config.toml
d_model = 512
head_dim = 64
d_mlp = 2048
activation = "gelu"
norm = "layernorm"
qk_norm = false
parallel_block = false
init_std_down = 0.00383
beta1 = 0.9
beta2 = 0.98
weight_decay = 0.19
lr_head = 0.00654
grad_clip = 1.0
decay_fraction = 0.56
steps = 13730
Each number is 128 + 32 x the weight over its row's rms, rounded and kept within 0 to 255. Layers, rows and columns count from 0. Numbers have three digits each. The size before them is the row's rms in percent of the matrix's.

# layer 8 MLP down (transposed), 2048x512, rms 0.0375, rows 1304-1329, columns 256-383
101:087157090162124178192134123104164082137082163157166161103188143135089111151109134121117050143146136012191131150104125135111123097173165139141159160131095119139152156157139075051213114082158135162127100180176098144213111128136138135101129169149143105121158127130091096147174130112124091110115114099151104111136193116156167132091185143140119143111090164110110166157148165032158094117119
093:141061169111143110099071146118071185135135207170200174130096148136149172059173082143112151162143116104108083150120113133157147090064134161107096138120114229156130159117174141088150071174126166097132149088177113103096124068139139102095135148120135088134133150111125105159093081134143137140188069086130125118180141186144072195137122117124127145151131169183144108074099114073169151112132
096:152149150137075149106112154147085175124144155177117115176060129074117170135156094097116182120154122061147105115078099091170098149098138136151106128074086130151119181144136162182177135139111081148116152153181158137136117128097169100129154152152110111151117126148076130107109139154092100091116149208101129072105166049102124187144119151085189128105126063135120118145105158125143156085149
102:113143162116117142131105112122132144179114139104174163092096137083135171100101144109130135184168121116199131108107077171105106127057207101181127079104097144095173145153161118121084144069168101107128168133138128141119150123113146183100084171142139079112131158160139182024135149119067173116179185115140191163106168114180151174154172158081099155159043102127160169142101148102048096125145
093:144116001151166166133153175130166118131163139133149096244176061137114131102108124006131102133117154145116136086109101081170179142083133091094093108156130149136149162109105156128108156139139121145143127098148149118147071133131072119165087139152094137119091127136088060157158192106137123129156143100101148097111074099162135129144085110091147146154191079134105157125110111174089099135124
099:110164125116160176183149160104144132145176094154100131135121087138134127138145100119154132164122117204027131102128120119129082123113083154133146166149114164126141127063099115213072067107084091064111179102075122107126128120125110120083045126118163091154156127177119140174094139113179131107182213112136151180140133119129117140213126169153103111097137133140129089127109119162131169165138
109:159157123102091124138139129117173124136144175126123157193115155124162186160119062107143121166106111092143087108077173061108163110120174104124127127071090078120139138150041136168122158149114064078134088099112143104078100154147109172161126164144114077174070127151132159116163169141125123120161138150105093121145123154123126122126151107143112109149148133120189117135079131163093110067107
099:142070063151103122121119131149167081120133125145136124106132094147132055165200133084111095125130131148159100117181134128160152127095132103119139110103142091148108081087174149116190135121187111154099137106151160094071145121116112156162112120098134123147142141090129165128096174095103072192073100117072130125088167153123087133198108119140097157106124093180083136174123102165108161163128
098:104104135090129117138082135142108125181135124088189103081103046167097099186127120156149111057146102124150139150109156074083092109096147100130112116110154125146134135178130139088097118113115114173124090128136105088156150093106176174100112105121149134132116063086128117122081104181126124171114094112134105104175095112151142205171158070097088120123130104077112137144135154149099102142138
087:118104132118106133129133171128131155113116144078180163142094166113072144151082092106148158140112104201089148130148112099147132051091106175155112134138118187142105165164087125171137129115137136110165146124118156074113101125116161118135107114081089123108169114099119134123168072147070080122143088178195169130161111088094148118136117137090127214117114087120128142120099081163114186171126
102:123165125157143041186097097105111099101135086139143144121132111184117181176108099039087101126110151133155073093146128087132150172092128125183092098109129112103124169173128097106117121148103121168103052158135165119195171083115128170188151128098115167092095113100126096146123202149085128138108075124116097122125093155116145146040145101138124120123172162062178120132056104153086079087091
102:136103132088084103129158146199122148099104178148104138120119110124158145148108183086132143164126118078146161090126077134168095087134148152082126060215135131218134159164123119093154083132186138113129096134100121123125100099097115135142145099174122164129156100140109159150106138140176140098133125148117119118106152121143136143071219141100162139112060100073105159138141138112151125153144
101:138095110083169121136092167120103117153175062101133129111102142107200130077112130093107132063136090144138138174102073117148125128115116146088138181131078105114130173152158114173134121168135181150123175081166153092111188124147119055141081125169155203125063149162129154087109098112135105137161100137146101115143139123063130148125138158157099136143111152131072109159143122128123098159129
084:148145255175092168149141164077190178182113167197081070064129110104122110164085162103090107164132083089144156086127170091150145171118148105133112092155114129074133112111104169131136138160158145110155111124121082134168119119122111151146140145146119102102141140120089072140102154104127135069109108182089121134097069173135153101098140103109104102136099128104136091147109132135131134116147
101:139136132120101094158090173139149132167125131100126123121096100122085144105126130149127110146102128126122153112149087095134079184112148160151134174122136165150116098085125207127124057149096089134157148157110161099075075117120138132114152100137131107146106095115136157125126092115151136159088151160172114142096143124150109135082149135087158118155068094096178100115163097130084146203094
096:074086088170175129068125097163147089110107133171164122130170113125193131091162132128151162135067114146140115132138126150097193145160136125070034096106134102136146141182082093147125166099141175138115165121082121163173085089077171086043150148177155190096170187206106088093187080142207136171139106128149112126153171109190134129170182132121110131200075132143135161116100157151106145084119
093:096189158076123144125108152109100145071043124108169118160135101093109154133047156105149124124149149136122111124111119126103081209147167135134083177104131070132060129180130120145122120089118065075130090146184119093130084084083141128089050169092058137141137158158137111124124073063143171105150122144180145109170143099123091106152116150162116083139122115141146092175153104191126103106104
096:141115120110149162131091146074154152158145094092127190147087120143052112107089125138142125117169123117121135111124141126085124176080147074099123172140156195165099079171127111124122106125082142113167096146157095148119112070078164119167109100106102076128073139177102092136098139163082112091151173154116155062174088104125134091084134125101181152142148125140125101080085135098172054159165
100:171096104105113161151195114115130114120069081070118142123091173150115120126072123120123114151123123139069115146192153180132081130136129088108139181137175142139134112136130091052162075110113137151121134110134125157148134129134100113078141070161151064154122102189108134090104157159162146114129142144075124137072107157172100184089101091133172157152077145182141118155137149085072199110097
102:111143016090156074153104104120166101123099137165154131171144114151103149148104142168191160096092140136170124140147149112166142090112147138121086111105085134177127105178162103145163098118060166174131060100102116068117128104079133096128043156172117136105160198081102092124143136109151126120142139161136086151124164102124196101127142118138144153111057120090154164148186172106135121190141
099:141126083102151096119175122127137139171093097121129145121140124024081108111126153094154103099086101174145142165139096185082103145157095113119084117188106106121182088087145105104165137156112134119145127115143129155144115072121192120110172141138193112160119093114133147164104178144147194099148089142171119118170093105148113074089189064099118132136147180139132115116113149222068139208095
112:155100118093135116191147118064125156144161131097131088098075105101128165161106094165111097119135136159103092162169120108162116146097142143178177151164125134115141186155111143068145186102122108127068118142102087099097146148159139154090182192145157171152093105120137162117110081157144088103117113190133098165073155157137167128121155163146102145110114174099158107124166174142190148120065
087:093135044065129112122155092147125155135087099126127124113147147113159093149165163098118143149075126077081125202160096182158130164119158041083192151128078107143113077106174135102119087059135135157148125102083102167093126117126105137143129140122126194119140132085153133160143084191137107102130119138141155138101056076103148126139164090104114155148127112113110109076118150140155103134158
094:145080023132132177117181120096111126158078183158081159143108097141109161155090140096057122187116079156128083145128167142121105132181174086116110124113145125159113130143199153088112083151131121142105113175147130141171126170154092137059115139106173117144164079064175123092083143109124163114122141139099124135148139105123114122210084147177151109106149042128186126151131143112118112145142
103:153106116107159073084103117136134143085122112120098170083073205122115139113106139130178125115178079152128167145148120100114115079115172144117103145173146103157132190164174160148136132124118163133167146144158119079136144123157114121165157161121146109139117089135082135204135131113070104127146089126120122134152114175131125113156154099136124138133066093087089128099191077155103058098069
099:173096092178125094155114152185149145156132120077183144102111146122086077162158083133161134166124149152161119180177131111086080137113092122137091105117095135139133133122106167108094093184132140136124147145068091157173097146115152124141111118084094100147104127168125108167163136160141095175153079121191177087099152121158083054208100134109210112158122167094163182171084084139096101173088
# layer 8 MLP up, 2048x512, rms 0.0354, rows 1305-1329, columns 256-383
101:111210101153140140125123102204137089158129077109095068128163124117134159120107118168131234143093176128160166152157066071095152112106090160155116150147120104103129089106093118160102130147109136185138107138105108085050124139158159105124146091078140193051102116130151132093147156153170128143093103089108151042139155136101120090128140157139146118110190092102166152129202169173152138143167
096:092073108143187104142097170101216120132100111112153179163156090127145145100130141132156107079052104118183157127108119166049135082131073182138126126094181201138150113138111076139079123143097100158120119160113092149167119119193051114167126115142152096105169176135098156104158073149075119172145167122136151140116124131160118096140148077150127122111120146146140149142112153077195104151125
101:136064126118121118107128154150122133074135115109106122094138195134137133136123137091165169098090140135128132149074120065100140093154083144135142117068085156166104096204101053090070114078152114112145130103188174088130168100090147103077099107137130073145125061071154147140166099148134139114086088129178119192143086142109147110109135098125155164139146129068164166142144128078184095178151
102:159131114154150174111144136095164131172098149131162156164159130142128096158121047088170131100121141147177136130098102149208173112130088130054082118082158122226145189106116146125096112116140119100100128142160127108103116166155141137133131126093142132136119199116061083150145104059146145105090067131126114141113112085118090117151132115121135136186139178132128143106142111159107131111118
092:176104109168119087053109109143148106102099080123178122128157155138130158149125134134136091096089106156119189093151085095164119115125164096147114155156120168134128122163134055097144125142080100103113177139108082091159122169166113151117100156153064133147195101054118112091117119102110104102095147122122116126100159147119093123150127153086166153133099146157116123106147154138144101154073
108:136107083092126109158117159115187152119166124147145135155149123065188158200109118142076193130148119218113127117061072142187203091132152126100107152123086074165087149079039130088116165113115094114153184114090138132133156110123103096101101143124153160137072138110130166133155128143154132125174121114083159137150152079135161134102131178085056144120110157089179180147139137145154180074131
106:168110104145157100086135069113152130159123142153131108080133094160039178112122092152107107128147102186167148083007117144142096147121076157151174146164125132150138120135131126116125129172092134104063152210030125076166142068141124131100125123109133141155100078067135123147127136164145124101164137116106201114176140102096161144123182150135099171131109191111192127144142151103115132104111
102:144109099134150065177177127035105084120106115133076115151172147090153135115142126079064110183090116131155204159128108155101145152160061142093165113070097107119120169115125118160136103152108147134082083113110140142161111137107060090098106168115156091098145151178144140167165135144200116058115152142162153127120074143093093043081149107113155144127126158158122146130088118086120116085097
092:080162122137140184167110129086106151078077144102132162144120144135153158152136105096137182088109074125145127139154167101141171098136093136152043060121146118183103131105124143124127136144062119107197156053164097147142109158109101099187073147075179107150180139109051113072116115181139095144133127124183176086146164116125165132128146109175172163138132142133161100088086125126181091125095
104:134081136126079129224123166079117104152116108178089129079155160085123145082183130100073147141161147091190167086042142119084119119122105190129142121101120122144150108172123149133114106176118126119150076125170127113196155126111125085146103167102197110142057089078095077130075147089141198169079102081128161087134164133131116128133135109104069180089170164138120111093137101088177114133102
094:135131123080201119125137111137132136113132094115142200131156149121098146069162096102163145100157197094158092109144131078160142072167033148227153108101118133155116185115094122139122111095104181040114145155049145137134139153170130132163096173079098122086145169105133128142108122172086095119140120108104126088174126144075126088161117109178000167213151131144138130119153122141127125088062
102:117132113108126137147176151087102116180129120150109081091148131135117164112129097137114147137121146135142183136115073052098134109129104177132153116128147154135071195083165173102138157188141140061157169146146101159133162102171162091074117126101073088181162120107156122082100091131149127155074092125158171096148081113098123176150123097104153096102134119124145131191166148087114106130132
093:118127195107118121094164102146141142066106147119140093048091183110159167109110115069154179083189107085073144084123087109145147161135132118136140146111086133151152115152084082157101103087093092069162134143103138106089072127125081147099126100060125164063148088105094123090168146142138089155148175100110158141139133224125123161121153145165124099135101154141146161114142147065107132133086
094:138137138097178060120158111158197113173150135114086121137178130120151137147156160172122128102098100132122082128070035107086152095121089121128142131093058160107100159079150113106143218157111117187136161130153138142103086132138123099134090065146164098060080159117140149063086077127074183153117060103103123096140132157127172180104130127133114121115100104111107161147125173135190150145099
101:101095111167104111084151090122114056091121165144102100099103152176089129129138122130163053162107117104130176121091145109148134146151145152155176142104086071154156153154084153150112106170156087148131070097147096147097160081158106118109129142151113132144150124132124173140101152134147103170132171085168151142163135123187124169163097150117142115129082104141172148125187144041123176115162
103:161161096102143108096101113138200118124139139116124141163072117102162146168150140121108163136155169108125098175053186060160122175134109156106160080142151197129054116059161121144091087107096193221135125125071123105130152161193121125146126105111142150077062087091108109110150135090116104104119120112161113155142064145124094162131111148155155188109164141178168086081147112069151118121145
093:157085120121157080092096100149141082108065142135077094136088132093166130166170104131132208147087109108094119188103133091131091114102107157141151164088139086150137186127151136104131126165097138164110129120113148135121164133128130127195102105171138132132128107155121124183122126174102154171128129114118119167101095114141121100138134123107113158110093158115116102100151142133162158125149
103:138190117070125088079135115126101097142185108119140142111109134091105136083174122059080115138164171153186203126122101111048109164085112192128117182111128149128119114082120075163073150140158081148125180054124233163128157097181120134155103156172116079157117070129087136175125113173132129114128094089169120154142096105098073082145104149112120153101187128109133112115081069127136094147092
093:123130142115101134120194086084161109096167117140102183112103131121136128100070132131076130164147126069124164175100022121190185122133117096150093109148119101081114080125130158197174139121117131146105143154130100122123149130165121146103159161144130150092117103145162146117132123091118148146114138097112081088127156132139097165125124038062135089140218183091137176104121100111097160124130
100:124082118089104128128126093074141139195082146116163127118123121121192147179113111112076151094180106126106179150127112107162097085185126145135060174114129131128120148094102139143161134113128130145141092163122145130119128125137092153065095128158128168097092189131133090116141132131185090099108102166093183149161159128128129098089102207118122125030161072173140141092151172185059091139085
121:119134100110097134160178057132146104110117116142088112115139139139146153171144169174119122136154097093114092137128149145118104141096140201180117163165104089116093171120097103154083163114078191168178097096136158156147142072150072102105165104151157128154088106156110167099090094152106156113117160167185093104092127126106149147178113125107089174131111153135132059147124138092157147137108
084:154109147140140166167129087156156082160102118024133120150109144159152120126199101117156141169167125133166134081121154125122096127131156144127117154157178146134150136122138092142125148122053109171144193121124100065150177119134164167182071047109172106141128162046133128131065127123136159095092167092104151086123141071140112098053123076149123107089136124095136133172154116102212168159124
103:189156103158147109154175131146168095097211120137120134127170159125099188175091084103091113136161115140142131104119088119143193066145122161093132107186167134152085129147114209093148181118105102119117155129098144107117139152158130166142164150136132124118129107094080137151072057120129133172121131142149183144141135101175185142128114095069013167121120111194170115144133154125138130122142
104:104044096134152152185126150150146097203098128136131035141173141136125167175134146121107085128149115131103123066148091064141152131159144139212194140149074164150125147059095193151127135047111147170121135078137119098074113124124173109147166100163105134125115122154209134092097174102145101113100152175080164126174073121137151130148138137091131110129106112114142086133144136116210210179113
107:146087087188100115071173159174183072153140164171154138108124159164108161154180128121102148112104162167130183123134183062134081154135136100079096153128097114104164132184127159145167105111091132183126135187141140105116167156160091140137137083152099119134075157105097122120083076145115102172122178120185152154149128102165064162165149084164080107104163173180109176096105090129142167098138